Weights of a small GPT-style language model, trained from scratch on English Wikipedia: biases, a variant of SOAP for these matrices.
Each number is 128 + 24 x the weight over the matrix's rms, rounded and kept within 0 to 255. Layers, rows and columns count from 0. Numbers have three digits each.

# layer 5 MLP up, 768x192, rms 0.194, rows 613-685, columns 0-95
127130128072159121116112153087152139125149122124150167096115156109114108105151093191143155127101199105170122126133147133185136114128111122146138147123148135124127140145144120141138120135134100120106119103148130122102142110112152092083126145133107171142146098115129135102104110129110132104
192120153128154152113154162107141123136077121140106101162190142145142080098114115169161141091100121142105132124131115099128136125141103123119131116160113137120136128181129134152143112110111085094126131132152109056114126150143136100095118121109127150152133079132090095074107149108149102159
115088130136117139155152125125140099129122146166150132125163104150157141153116157142083111120168110128135127123125131089100103139118121136151133097110149140144115140122101113120121122163110106154123105106131145107111127111136095102119138143141110092092119114123163122144114091128148146124
120128119139118152104147174136162117139126114131137108103161112116127111118112119146145108137122130129121127083087143152099104117153121117154132131130119115138115144159097084111147137147160114125110141114098145125137103144159081119143121136154152132138166134150119175146155108151145128144
162171135081136109121089125119160118153126136098104127153117150125113141173110094184130159155146142139118125154087141067111133116143131107096191139115119114146080118109107134155135108125149122121135132131154119143108132129144105140114150092120111146129153131141117103141115122128143085111
120132073119154113115122112114120117149109088094107123131137147182133107120140123179142111136113142150096129109127155113177162144097179135086136162140120109076125117100150147117115146106144090114154145192106116116105125133180146116133081140117130103154109180102113127123128109100114154141
128151150145157156129146159136151150145112119107127102141094151073139127120148126106156134112140123160098166131134153147161109150123135089133156135096127119144128097147134147146116099178112120134159132128121143135122111131143131163134108138118105105165115161145143139118122156102115143100
130112126115132175093122099132097129141140109097133100132121146119106111155157158139101143124153141087131123131128115098122080102102113162126120096116152109171075143166144137146074133111164153148144152126130131086095104144128109159140165112140110115116105122136105145137107115122154125166
098142173117096146092139105120136118067148111102085120164118161161139135106123139165140122157095169166128137108148144120122171112093110130103126113096138146120112124134190176140114156106097105114062152175147196161194095137148121162158094148094101151111118152091122174158111129098148113096
199150068168138104138168118079090150120171084130133151107136130116139119120150171128126153125143080136125154125119090128124164095141120150149185101154139138157159157132158126156135109155144112111143088142159127143097180136111154129127115117124148154163135122112138118130114097072102099239
102130108162142144113162143103137124140130113118141136129111111155122142148168160170109158167120126123105123148112149132133148156156110123106114124144148153136119126110138135107152101122091098154127137136121141122117199129132093152131100157087152117147094131104115136149113122156163162169
132120115084141120094138117122122100098142172138138129132121108129097144133156123116153156157133148135067143097153135112146148167128087127162119153140130129096099143181116121144108135139147151175118113153129104094111125160149110142112149131104093101143103129125128162133111131089129153169
082114093124111151139145107140157118158168139153140128119146135106147159117115162106121187159086145142096120133097108123104098093117110153115107093148122143131084171132107133129213082098133156127107084153154152141199095113181142141132144134133081139139110175096110128229153145068139112131
154101123151151107152142136136127150137123126127113145109154093140134124116131105129091113146132133121137118161161110132130183090127109106145136119109126063127125157158077120126104112119131156148133109134132138139153107113147161130090102122188132127128112139120129144103112106136113115177
120128167159156143127091142081085106129087137127161111138159161144128143139148124131160099107077156180171101186132147147138157130120117121151126116113109102123130123102145111123162138113085128148109105153098124101121125172094118104089114114114115160116159153114084135135114131113149119120
131192134135137121124100155114159080165161075131125124102135132152144130166117134136122136156130113138121144151095130162113136091124151117107124117108141105136133150135140123116116120130117108137085140119172134122083087093109114126131129164124099106149127152101137121154089119090186161121
123142133071160128123133113127133138159105111138098161140152156131161121092142126153166143123107120137124122141156144114160127117142094107102126149113152128130162132131111111148140117118135142104095143138154110143149147125147140117146173124120097132129115129147129137116100161087124117117
150084159105163122154106112123117131141120131148138154136114124088135148097127110143119158157135090142169111183146093122125084106123129106190112122121141130122112133082143116124155101146131169136099108076164149158127170142168137113186151092133136127122177142116074141105121126131114105130
137106127095135103113090085137201145116150149172121126084151145123093076113101125147114110160091165094171097153109153050111147090145112174132167135120133126130121184143135153070118129144146099139103158109125095100108095132122158116095095178093125107100144149128137134145100129168129127159
124125081131098151151159114127131118119170143115152155089143116187129120114118133113161152125133119128080080086133129144098132157141126106099138123120129086121104139178099130159112140136141148111101142161113085165131111117123136136141116053131137129160121120158088134133109143124112120140
162093101136135148157148133140134140102114135052140132157153157111096139104147086112111129132131178153113111146151107110139176158118110155150148132135081132150149116155156085138126126141191148154112124156134121112104143165133113105149125138112149196164131091121071133128128107101162089141
108112125113125123092164105107125150113122150113159103092073124101168119124191114107150128158111095117131120139146132204182107139117173161135149133107179133163094119127125129139143136099101111142113111167128140100104123161088087136131126159126149105165110115119099179094125138153102109098
145144144135145162095080098108110119120135136157139118119108117149142116114122126157135137101144143091108133146147144151122120087133152139164115116130100143107116132147122104120151128106134112131180138092113144120107128102133115193131123120079142123119130136129138144120136171097127095178
108140155165129089135108129136155115134112100196161140125168126169116138105091163090161138168064126148109126170159113115114132126152112116112151106126172108122168128178146112128157095121105113135106145141166080071109118120104127121172155140089113151153144173126068108091117087116125102129
173094132137155129129137112142154145178117124111096132149126110120103166136158154107110151122124115103186120131169129155141126118111151163135111123118123108102132139157115102143128136129132112120146118127148122087137155126127111147145127123111097149162105131144120133153133163116121175136
107130129142102182095122099106064141110139123102117116126043093135166101122153164112109172093150147136117129048123116129129163108118088095118116146143130140119110121127143100105120079131121094150154141148146113146103071130103137128162160104162151095148119145151137090112120127134120098170
131137082097135138153131113145179129100109145147111106124136118114131129128108130107094112140059181137139141100121142071155131125127110110160179124128134164162134109123115166110115178141122127170118098139155097113144084129103130111120151166118150136149139115126110148133121129115153096123
141135150125133169136107104125136169168121137133137147114116129141125114147163144105116110118092107165154137088155101104100114126150154113093097135090145101139151145113131111108115122114160145120126130128130106094172156148145105144111107078136131105134094151103094143128137126085133070152
143095128135121124123101147114141155120104130115099182157091118116092105093149090148144070137128153111181106114118070146148135149121149113123095106117111102113146139124069075109111171156126070135139133126107156106138167111132093112116152111135130119163091102158136165132159094158122127113
088117095120138146164116164152125147140135144133120105161103092158098137136144139099167128144106122144149096126127094108121145169159121166131127174107131136131110158116132137162109111093134124127117142143133148108157149143121114148114150131135138103131126106072093126141124149136113127099
160147129138139197078142110132130139104123090098095151142113188155118111121145110100141100133130127115126151146135117128059139131132115092129120087128152114090076107123134134157141143130102133158133133120102097134142150118098092138099118106113128131131145162108120162108144119102122140122
130160190151107141150143122096116109099127122118121171202135101077102149157175125106122127154132141159151121115122141136130127131151128153089126124125117138131152155151148126088146118167155114083131106143160097121096081100122094103157083134140082133141143131165161146121154110153095118147
160114116160131116098096123124137117163085144116145108140123128175122150099166164127137076143110121127090171087160151132133162139118129094123145130157115143103146144188111113120127112154141113159133118133087089095139105142094095139121124129105176097155113107143098113118134122097162152127
136106136126137135177124099176118124136089122154107140126154104127107131135135140112180138108128125089075118138148160134146081177139136147130111098167143134150093118098163137141139137144110114112144108128095114118125105136123117108144116148109116135123086156111167151115084130129146123150
131117123132164116124096143107102148161145096156079107134150112190190154148112099161142196117082166113143114095153138157103095108142136122141139101120156144182156148106140162157114133099064148100128120125145102143127133130139137148163132104133116150129130096134146092192123122135109139107
126155135111131117125085123126145112122151126161110132148175148125148151095143174142160160135127134090166102110109157134118137152139125123115198152124172112138183125114143108107152189136119094156149118122168117121158117126126159121130134142102128111115121088107166139120119124149108143149
152154110109162147111135130119115111139155118116117161137168118158138104123123145103149144136127100125123152112134113100066159136121139135148114131137096154122124141152121144092139131088114151140143119125137126128108099109166119083121121127123111108170135174111100133108119107072113119154
101156164143219153103147138143075142104120152117178180113149131126063108113108090153135121085121108135124106115179097145098093087137174105191109153125141142133102138115167104122141127138121089134118145095124110122171114114134148155154122119082164103126124185120139142108065109115126104147
112138142126136128092124128158168174156112101116115155116128158135117101137112125130133111106150154147106128101123126131131087118129119098143141142141117098143131100121120125137110129136105115163156134136157083139152116140111115150114117126127092113107122119147158137119138189092152071127
111141100141148153096179109129118087160140091128180124124133129101116102124128143115140155126141118092089103157152138158129174121098173110145141120128120152122141105120103124143111171097126107143170126103121120094137096152107110114129128111155159108132154147162127110161096133126160135130
137120130137161168133090124139134120152113114187137110128122133128141129110136150101127099166114164110150189125121124167100126115136105132113105123121133129094139182111111095119153098091162147149145118125132164113141144109143081131132098130093096162121142090128121143155149152137122083142
091118170121102174094074137128119128131070099141079106105152134105129152092100129106126122129115176142128118134172127093088169151063079112121094130135139106135162134089136082145121177136117084141076134139069118101116140149158142091103159083092110135128141122090129158101128120092126139103
122140101146143154088149090128115146149117096085145181150110087124092137103209115116124116148156157149122136133120128132122157142111150114121149107112149119114111159134119105161108092138158133154110112136125167131158143151122142149125165115134143140105147115107127137119158099116176125146
144156131116118098079149097147126110101103103131118098133110172109152108077110126106115132110139163110126120108127129132154128123161146113092186146098122112134127119119120165122112152125121124110123129141150133086149099157132171133119101116130120138109136078127112115154134093118119136100
145074123119153113144113138139131141088131081121151141145091138140131119123168115132128137116102131139118096125150112150165111115124131119145138154113114116137115118120128116095117115166131143125149139094110113103106138156156155176156120149117114133179118088110104155121121133175135164093
138125128162132143104095132090122126117141126143146121117147146123117100120142087105093135167107135166126086149135110157177126096149095114106117120122115056117138139155104128108129117139126120154152123125121108124124100138117105125133132156142126114117115088124136152167111126094090142133
142154126089149147135112115116138130169145128113165134100127149130124079076081150118107162137118120112140140102116197099133162151144120135077151129149133125107148170089109148144134162146165143101102123154126089067106124101129112154140106168080163117096130108116165129089103098156110138147
134103161128143112087140101149141151102166113115130135125117112118108122117169098113115168143092113115114133132100105134152139074111135136125123113135148177144119131094099119145145130182132110112136132121109129107108124130107158098152118123103116104171098117132151116150128158112095168135
121135146114152163119117106108109109090115131121137142146156183131097122130119105130101130140130159138112117143123126112133115148110160123144157146092090139078087151148177146109144134109107152145140148182136150091110138125118124228129105132165084144135111156125140140132125127176135146145
117123103128149120101133124111152185110170160119148141057148149143112132140138135124122113118127155146120073141123156122129121131101125141127143142129095158089120146143137109100156116087126136121170157171140170097133109123135102128135114133108104132147086095126101126149098058139114128141
133150093089137112126095186106148138165154133180142153105143124143137133151102124148169154101044113142132082146156136098097144142122128140147144135146098124146135067106119140096131165144113077139141120113096127117143142115116137144141125137096158127095191125159100127145158113114078148127
129090109086129115105082085122090117155084135097141132164095106112139149110089129150168093128100152134149143122157093083149142127099129148098109111130197115162113145111145094086148116137052099129152148094095133114110141156145152195117151099094128097131102148187131111143142132103124130154
117145152124149171129121141116145145175142104136111148142103139103097156157161149092114139098131147154075103136125129137141120134111128117109127145128120084125148159138131140113162141112107108159157129171164079124145099165127117185107111161129115136136077163142141058124170115152130119098
130159112147140179112104129123149122097146095151139172138173142146107155133135118115149125139123124158137110131150103139139104119139149134130116174136117160137132108118118161148134119106132125137105184107122141096139107155135094137155113143162127125131132125136120113123150149146090132125
138098101128102179106145150106108137100120144114172172107134127183091157142111144126133117123132185118141100084143062094147092126134143116107063109114123156147114102144187141118087092158175133117125137110126120121177140137143112100143093135090175132124147104117130087117111138118140130125
152088156099135142108181128136116126143164139095179138155114125162170132106183136101148091141134119113125093081202125120067117112087090091135083128127151150127146107114146120117105148131139125081134112114117144095113151143138129134110145110150087130099134124154092132151088115123109111200
126137126119116130110111089141139138094107106116124110095132145114071125091109144129125113099114162136159154134182154123149161118169140144140089124112154103095111123118104168114128133123127096149094117105097070094108109118126140111145145183105112162156110109116172078152112119095162130120
153138106116124119127093152131156114150113130142156147145102143118144125119103143122129134098147122137155124212132128115134107097129161123130128146152140131143141158179130155158120152097074114098156142103099104109124103129117115104133142134151159105137136069137122125159105141145135159113
152178106097114138120153160122122137119147116113129161127130151094117094109122114117141162135158150098133125127121152074141116166110130123115120172120132146118157106162137139163123137092165108144142120112125107138128137131103064133091105133124097127182084142136132127103132106132116172164
131124123143116106139136114127174109143179092117169083092140095104100150139193143114116152130123116105074146113143116131158151083158085119134132070150107151124096152132115112131103132144123111094111171161097185133156148137126110144135114102085171126119125080130090132108117171119112112145
087142109120120162104148127122132136112150096123092155131109127138136098134152121168173116069105142130095131104135124119173108122137119069107125113150145121099148152130139144167148113088125117123142159140163120129099166117128167091082164134143160141163078115161109134125114142094139117133
166153128133169135163118118189139099091076120133131152057112080150101117143135141126134147120085147123141169151135154165151126147153116136104142163127200097125103145140084175112120100143117150092105103078158127106136187128151106146123126125143105159165115118127120138131175078145121131137
121121123114135173082148087113173151122152104140081124158132123146108147155096125160163154126121095134116118095126131062078098129117136111131132171133132100124149145141143113119111159128098107131120156125133136151113108110144141144128120125109154134131146135127139140128151150129135115120
137105125143163149170099136149140121087116135113148137128115093084175135137150144106139164148134153130141148172154087122131104135115127144165141121117163111111119105107133134103149154129147125119148125110095078125112116138138091135153157114117184111136098116093078145120091161073132133139
147099101137145142138128111138137139136096117113106149153167098159168128120149136115116122148110098159130107153108151102104112124161138133132112134140120166135165137136095126144130181135087162127121144150148154140102088117180129132130105128117125110119114083100137127124139144143116139172
120117180109142113066135135126139151134097178158112101088107116120090114075126108090169069116167140135180149101137146128121213158127113146112132106118177110173152138118103143170125161088137178158136073119152146124161131164150104131129057148095179142130112110145104095111144083141147140125
152131117130128096110121106144110161139120119132116135169092132126105139088137116092074098123127155133141153160155091137104159149138152123128124104138113099137123143107134099150126134160148107128137129105132101105167121129138145112144142146134093128143078140139089146150138095159155131119
146092082125152154138168142139139115146144132112127106103134106093096102132191170145107102151143112109061137114143117116123136133101154137139139131120145144083072147113160120116129125137132142151121167133147132073127130109143149137166136132087124127137130120155089128117142147154106129120
128122104108113115085146103087148120174117174118153172126183134120134139107115105129172103054120130110084104170122088101132177101184135058092169142125159157150181095111121087151138133143142160157123142165160072103142115088122096159097161083113120115123145168119135100141094133145122101174
155114132101143178108131107120170142143137134131136162095147111178131110152094117157130104144077138136137132138165120111129142134141110111121105127108085112132130112092114100107110104141171103166136155100129130115138136151132107163178125092111125131145157153119094121118116192173120089116
167162068092128098150126112095091126101138140142115149117099136154144119119162103110153140119127171136099145126112139079129152146115093098110110133155130098156089162124118188130115158112104149155127095069143147133161120147123081150100135130123137127127094080098149137170162107116142125119
146145121084130103117136149112118133153152096134143169133115132128129141083135131143153132174148142132128109152129140126127119116144117104146165144105097173110137129147107131112145073152147123121114138152178108135156158123154088072136170066131159142155139138125158132117103126107121132134
105128084129148094113121102123136152092166147152139111136106103113147145159134148103103125080121126165114124140150160136136160122101169126094139123083129121137122139144129121091172136117111090152135149153138111097123151127170119122119143177159130103142116141122110109127126088172092106164
# layer 5 MLP down (transposed), 768x192, rms 0.203, rows 613-684, columns 0-95
109111112138111130116134135113108104119137130139152120162147107143142119137113145110123120143144146151142106110124144116141110073158156120157155107089130143110112101146109107120168116149151145135125182138105145151140184137114095130114138128119134076141143125134114134157113137132150125142
136117202116099167125132157108154124098129126106111103148150128103147101078123117155116097157132115116124184105142099127091132109101106124104092141137097169141111129137110093141149139150155147146129182178126146106115146121115152140065132162147139101100146134160137100118134157132102165128
142107109179120104141141155120166118124148119128143102133119113118126168151135128148084123138111119136096126127139122138159113141140126108105113129106093122142114149129135142139135104143123131159132137111125144133112138127108148107125128095112117105150134105130146095139112138185142107157
152147140155150107139131156151143122154163146123172129127105109126088127130146116119162122161119103173118118124165109161090140107174142109138115119167130124163127114146148193119123133120114137123113115123116108098121102124131132111128119104143115117131150117138176126167116128132120113137
123161126130105141141146101129126115139109156135129124120123144120145124136183133131116140099142110132154126128160125149159150127142141111154142197149137137125108111101135133126118095153146139141116112129119121127108089137120140102149121140101127154159119146140130151157164153068151174140
174119142141123149110180124127145145146139159131127115127156094112127149114119121132110100132123115115116159154109140083121170154082107167097151096109169142142112100120140082102111145139151139091123125109161135130136098136134135129101110157111099128160122156136128123169115093087125101140
122116104103134129131142112098138092103136134093122105152108137126132155097127136125129132134171105139120140138142125118118128087138178114173127158126102102163097124101157138102131100133126105149111091121096174144145108130104136103104127155126165151128149122113145060136165081118153137128
148179153162124106099142164131118121148153171183129159101102122156131124123138117101097156117167102128127119137162124162158147115097096116123109122145164151123111119138093108139104107085153170166155109139074137178160110142134145093105144149114151128112136145106127136154146141144111158103
141149109117113143147139115143166153129135125140134118135157134112128138142116156107115134141177139115117130137127127119119141082121083156113138128136089141147124117120134113130135062136145127121152171119097135157151115163121137149102084132138135107084159131126178100123097127146113150179
124187078154129172136139144067128192123127154123143128101169130093122154081110133128076133172152082140127148157131071140137126208072114097140107115145121113135117077116133085148135135121112159113166111143110108114138144124145099070135108122111132094210142125111109112109141185123107101110
138168154129117120156163120130108084127137084127118108106147097140105147122091143142134150119133122110137173133113116126140122131154131127135162121145115147111133137143126144105132112088125156157144156167156177138124140058125135084093151087033130114142165115099178157125111157105145173128
114120128145127141153090126113143136130128130128186134123111135123153145153104113123136143115152127125111116121068114137121096133100127156124197121103127105164124127120109117095131125156124165097135109157111119130137151165107138105127143154178136155087152144112124145129130108100181111164
111138135124188094109140139159105097152128105096096075097122118101112101091108101155127143091123150152109107096129196126136160161099119108128118089151132122166147082160114143132108120134114162123135131099147119130074124158106116126101156131094148177091117103191128153123132122118085112113
106106105120099140149116139136121126135110128145110134060081115157148091076112157135122117189159127154124074138123146160133103122114140148176145145139168136169112145114108158116124140195105148062095105084109156120137092144093145182138105111119134117150128134119169136116086136107138148104
131164107101148082119151086134135079119121112092142129191144153101096164145125174093145154134130152162160120103113108108107073125093160100121115114124114102144121125113127159177152115138131106120133133140119116121125134109096090133113129108147094124129119122115161113138138140137129141128
176137108101107118112118111109104106138111122087105113165157123122164129127110180116135099131122089135095091151092122136115120121091190105092122116135141141136116150173106123138106141161138137126173122143124132150114132147145135113140108098108160101144087111136129128103144138118111150128
145121158166132145172112139136117108160130122124113105130090115126100114121144156122127159139091164117112153109098131130109095183133147139141120102116133104133098129102169158117108154158155090155133105137145120105137156149137133127118112122114142126136125122157129136142119090127150148118
103109101074107132150129114172091126146124168188092169089159129118144133132142112140139131116140096117146123113107099128153176136120141100199159083104162153059160122125114126087117078107140199141128133138181160125132128141154168167111107122087130114147177105123122100079097139180123109135
106120103174140126120107134126112106110172111131135112111128126118130158139158116146091125107129103138142144078114113112168162177125109149129132099091133157158090151127141141140123117079128197144107126127105109129104125181153167091128165073128152133108149080133153112117138133091117147163
132118080144163118125123147124136130127132096148192132129083130107165092150148118118092124163108161096131123119122131135092128105108099142141108124112122106169141132121101094112123115127113096120158135129127129123181190154157136157137156102117162095107143121126131155111138127118093142124
135109142130120154168122099097149138117088124102053136161114101123125148168172102116135073118127159127116095120122140116081137080125184170134135193106133137143109131132150147136131152159088158107107157169139123098141161128169101168094093126113133148169131119099137150163102094119087148174
108147147099127131176151131126124151115104082123077155138134098126174147144119139118123134158148108132095164107111132143124143174090107144073161089136113111067146108138153126134150151091105162137102163155109117095084132109143131109160129117053115149093100128103139163077158124138129154127
124095160130140145118160143119130136136148124172100105113177146169132134130135102113144157129155110127139117154139122147118123097162157086146142121142149151142137097156142164122076147160122128117111109132133126123133129085114127127134123121126158148145129094144130133115113118118124125115
165144144093131119125103132114098149138165106156132184123141068156132152121110164140144130123154095154131134136090156162156145149100079109131122147086137106153121167128185110114147126134142092085138109110140129131126125107121117144149164082108117126170127121143135104135106096122115160111
148092146123097119121126128162130105129107073110163149185122154084121123138135159084114138139125123126148147149132112114113097102117104109154132132142124136142170134154139148116115081140122112124170144130094127124134148134102104156091148141128111119109152110103134166134102094109090086131
115149134149150120133145115164102148130150108130140122143097087127129105153177117151135104095136098156123062126109109136088095132147161152145152137173138080132139137157100140143144133094109162118124125127148086130096156127128123136097119123168138163098105161125149141125215146133141158170
114102140128141122144146128118133107095133138168120068152118114117130130134150109084116094148094178128159123154096136134112113175137120171151142111162125118149103123115103114121165189108096140129127081098129088154137101073125119090090143172104133163141102110123095113087115113115086088126
110127106122151128142123107133131155131157132127128117100117128117150094165134102176143055140155096112111148194113124179121089145106158107134107156084162152124175113129108116135205121096098128102158146079170117140110111146123125104159103136123094164112108125182170162136127166115138106106
117104060174081104153161119131133171156126067136091164082153105124113108136087151122149120114122133133164103156102138172215111149097123141097100140138134109093136074141123153133148106131104147139158105162083152151131141112102176087122172124146130135137128161091115173085140148128177141103
108110130127148151099122142112089174122091138148162111105147133107126153184153127127140087082146131128102113139132133124111112121122103123132133114165147145116136104103133137140164137159073125095131138131094146166152160143103131090150131122161099144118158126104151120102141144116107144111
139175141102139104074159097143168092144187137108141088107109124083156165117054112121120111139113125133154108133131171111154137152160126146123116171083109156120129118116117150102129147130123150123088153135128128177155174094139127138103159119122096119140094125134123145156127130098158108090
111110102129123125116091140123143116122156122118162121082135125137118139103132138141110101133115119139152134148133135095124108171123117089148134120121100117115119110087109114136139104149143145117145055122125142136120146092139129113084074166136152110127117087177125114132183091127147124128
131165138136100132172167122128101161159147117122100119148144107133119159108112076116095097117139131159133122077133153157133121138129131142113102084142114162165137096156131112121132124126107125086108119119089107126096121108131160146152133148148145127089126105116121121116136128096102112081
145131149097118121144149129120111115146078134125118115097126128111151141129107102131093123108082131102106127121097131119157157165112112112130095133141152182150148110155109111133146156145121146118104134146122128108113144199133141113111111125140150117121113108126132093134136144144117152066
114091123146138135130152142126144101119149149139141108114106110176100187147130144127146153146139124095126128109101136149125117072127139086173119099166115119120119127112172124144148148188120128143086157115121162113116159082122124058092153177117137139170156117148162145091104175125127174098
130122131143121149108166110105084133125165122134122174150118117103150136131098103114098137129152105117076146138092108138131084162146177165133146084109136151142171118144100174140122153129119114094095118106131109128109128150125069135109133140122138126147155146134106108144136145115084097099
094133129160074101135139139117096109141118136111115124111079105135147125139142143080117153122137137110138125179105103116129115133160146130126109124093145139121142101149115125151186104122135127112117072152105111113135155125157118101125107115144148129135134131116131144098108147143145106114
130121133074108143155122101127103132112129109105110144136163124122153124166144129101131126142140148140111140114119127043162122126133131123087184117097131104136122101124071158076148123140104075093131133158099137140127087126131089141151106186126161094098123146097121126106127131139157102119
154139128139110130146164132183147165117120101131142131143142117089099166125115124130164117125167104140139125119145116126163131123148137138106133142155191187133134132122178130098120121114121127104115133153123103118121135186138129150131125131130117140129103095091148134116083106130137134129
104130117139130125137147166137134149127105101122145121129137120173175161092098124126154097126105089141119149132138094136147097108134093093114129145132123111102111109090094144108117137141124120081128127110135121146109141149135086145146185148137128095158112141133170104118146121143150122114
177131100116160098125116114119146123148125097117101154108120182135174127127110139149172113131109134143163127128111115149132108156126132098104097140142130115145127144129126178113160137116108138125101121133146126152099145132128132127119122169154127119135128089102144097143128134120078119181
140159148131127120115165105117096169090130063125131144122084115118132106148135099140102114131154152071154117120092120174118143123152133078155072131146116142122170144097096171107144118106129128113142162176132168128155119079130157122113170179104161151113114147115135091141147096109166074144
126129126190123119113117174130142082122124178130127143153100110112156136159119117109117122150141109150084125120153111109155130103089136153156089156138142131146134137168096148133150082100105112122136145104143139158134123103154108145131134137143143117108140116130134120129142129121166157164
140178096118139081101153111135094100068089103118125128098112137137125120129161111120140173126104105128137161088146114169153079168115120119138178124122121143131117141142131129059161142110126147152142118126089091118126085152132142135149143179121128135137089108110147151105109141152130144115
149135112148117136106166129135145143074146140107092135124144128171114126141136119133146177092119131118172137133131135135105136116149130103082130099100130159110140132114104127124093104129168138118136113106150143119089124116169116105096169117147123139125132165150149113119133126147117121090
098161104111137138123154126144114126114146117123181127129145094124147132142165179133134117101150122119168103175137124097118137058100131122142152092135112189129135126120135157165143094129137095099105132108130149133168129128130118108133106105109095121135091138112141103116143110139102132120
119093167112149135090106128119140138131122151110155104095136117067169079124194133094149113102107109162110111116111117166153094062140153136132127106121096126072090097116094133122117110120138173102137194144139118127141142118176140133131161138181125105117135085151092110139152152124087110095
148175160120120133127127164128146132134104146132116106141124134071148152145133142133146141108120112111138130159112133153123137151121146128115138112138143128125114107135109138114139107126157118116125131117130148123164144130115112104150127065118129128124093144149122140114117136148135125129
150147105131116115167125126135150127156154170126108137112167125118133157078134115125148128152107115135093106173160106116136156152135111161095113117161154125168135128140109135117154121127132174103118134107174144153135113120139179100158117096162157143109122146140110096102146131103156117114
103095122075144111074128152127133150084090162145136095099095160117088152152116108172134140107132145136133083135112115101107151161184093115100145165144151144169115106107125138107134158092127079133141143193113133108196095130174121138122135132180175075148112098103112076063092103109165068108
099124190087066124203132139093135150106100134119129140157142144079100151130107123135126141144131138136088137151138141159162116073138154150168128112093103111166159130070170122178131155104090144141156152121101113087146122133151120109139091120104075066098153124172141118091072097137168130156
108120117140138137123179151112111160135114102152131120094131078103165122128105155157156155100077117125105162089124128140141118119131135123120157097098145119161126110139154120138166167070131078145152110200133096094095121134149097180099130102115106113138112106100117116140134144117123108132
158118159128153162145151124143121100115128158095159094148143114175102107157083081101146105176125132137162133126140130181105124090127144127133129095081083134145123103139126125142151106092126104107141165145115134155141118119136150171107087085133106109100119139097138144116140118150105131130
140134135123081137109142153123164098113090129146095155133122126150155162100107140146116102144122095125121128057121089174140049138131130112094141158133175133051128126151136107162134143111103165104118143107107102163152096171125168175111106120143149181121144125110146155127124119118108113131
154091144122164136113127129144179119153172121092135129135136103138080130101143116157126137129153113104148120160165133107136183133098141095109124092103122079133129111103127146160133109103158143147128119103121122111113098130120138060121125122069132167129141132136106116144132140109144127156
170099116159111127128125098156119148120152146099132134134116140085164134131121120176127081102085072093126102109113145140105073092122079102151109124129158106119093121128090131130154112136103144100135089121138149121101116164087132149117093124144098116146064143154170135155100123100144128114
140103133168123097116131147125138097098138155138150132123145109128163160114136150102135071138131137089149138090126114148073126095172094144082108213145120113139112110135153118149157172149135100157108143105119145100084091147139096105124101125125138162115162134126141131094085172114119141114
152155126091083149117094122123137122113138096148126125125087127156093130090112128186092138107116109152115126136130126102119124137094145152129138127137148113083155131114132110103146130101113139125151108123099136132152131108150125111110158169115131159149156113116137154124127132090120117110
147121080090082133136133107115124112156137132101119130108129154144154126137131103127065104140120133150136141167139197100155104113129095139127131115118119106118115151093121106158140113124145139157135121106136177116132137115107135069136105143165128106129128139126135117087119127172148116132
136091104117139124108130143133118106121117100096131141124114127094119135118161117112157157173098110154175123147118113124090212193124119133156144115158146108139122133112153104153112138145065118145198120109140105165134146150103086124104115104138127116150162131113132140147159111158142151114
101161129149130118120134154152119130124132136101106098135160132127125141105139113129109076112109127137112100127127136111153124119117126173111123119129117148155154163117104092132105152162102129133141147123144140135129163119146155174145132128121116137130125122119128179084148124121126116122
053158106154115136166146076118141108121091181105121115175160107148132146124153155158131102073173134123120087146142138138178122149105123200109167089141118143139131086198104163142146147128132121118131132136200161131141157138135077105082133168181110148110179137105121113186113166128163136153
121151150121118162065080120099129120139101117135153121123123107098133132132134145141094143132109097106161136122161167141114147105112129079138105108096138140084124150090142121157102125153095090073103101130106150123134150143117088135133133108128118135108125132089127083116083126112081108093
168133120088096115176128171160111160120123148090129162127140116125133149148126147132150091084124092153111186098097165159107134113158125089142143190080124140133076130133156124083132121076125140145138084155103101134096127125084115151118144142112108114123094125108137124127065190160169088127
152141145110138145117147118137126152111126097119171148132163158140118170142142120092119142154120116154101145149168128100159146103159179135127121111115112101110131121125124112139124164141089085167124123115149144149089105136137115113130136128159133087095122091129167097143159104140117135112
158132169099162142126139192117058142135115126111104150164147084174098114160145098099153166164136120168131162121178107162054137136145106145113150111150112062113121133177107175089136134162075139132106117114145167126123139111106112134106131138115154082131117142101170121114133163134170133124
113147142163143120128153097086134118093096110121070151109152114150159155133131129124155116133143097139133140115088180136116067128135126136142121119118089144124129144167128097116107134126094155156090130104151126128162135136127100125114090177150118133112117151116113122111132146121107149093
139147115098090114153107105162162098160126110143098126166193154115179150154135151151171116129177145147131151159130111133137096086120097106096116115123103093116117144112144151130115127128104123129138125136135147123118117099086107127125122116160110111151123154141129121136129167075116113115
170148105147095139163155152110090086145103161119139119167152085095123136125093142153127138128125161120137119116130162139106072104141145116122192171122106136124141124147133127124148097132131128130113137123168107149135130112123095088096131120073132117168134185119170110101127096146112119175
116132156101115100135117101130091172104108144107161129102162123142157117132125117139113151121126157134108073159157130108127139142153116114127139120140125128118098103137054149125095113119121171127113154136150141137141118111152111131117147107126190148136156120110106107126106118148129118155
146140137095102172116104150090118136170101121098157104093147126100129120128120168146104128121074083122099094158139122155127178133093127106120130113096139154104109144113096107125089140149143107092127136074127154120157131165115178145102137108122144136083131120143141131089143143129075128124
094134115074099145120135116155098136125156121091116072133143140086132172078113148113085116113132123153102109154143131130132133114087135109113166148142131106132154093101128093118097144138140121098123146169144131101113094153124117142140155142127139129141115125106108137132092109085154134130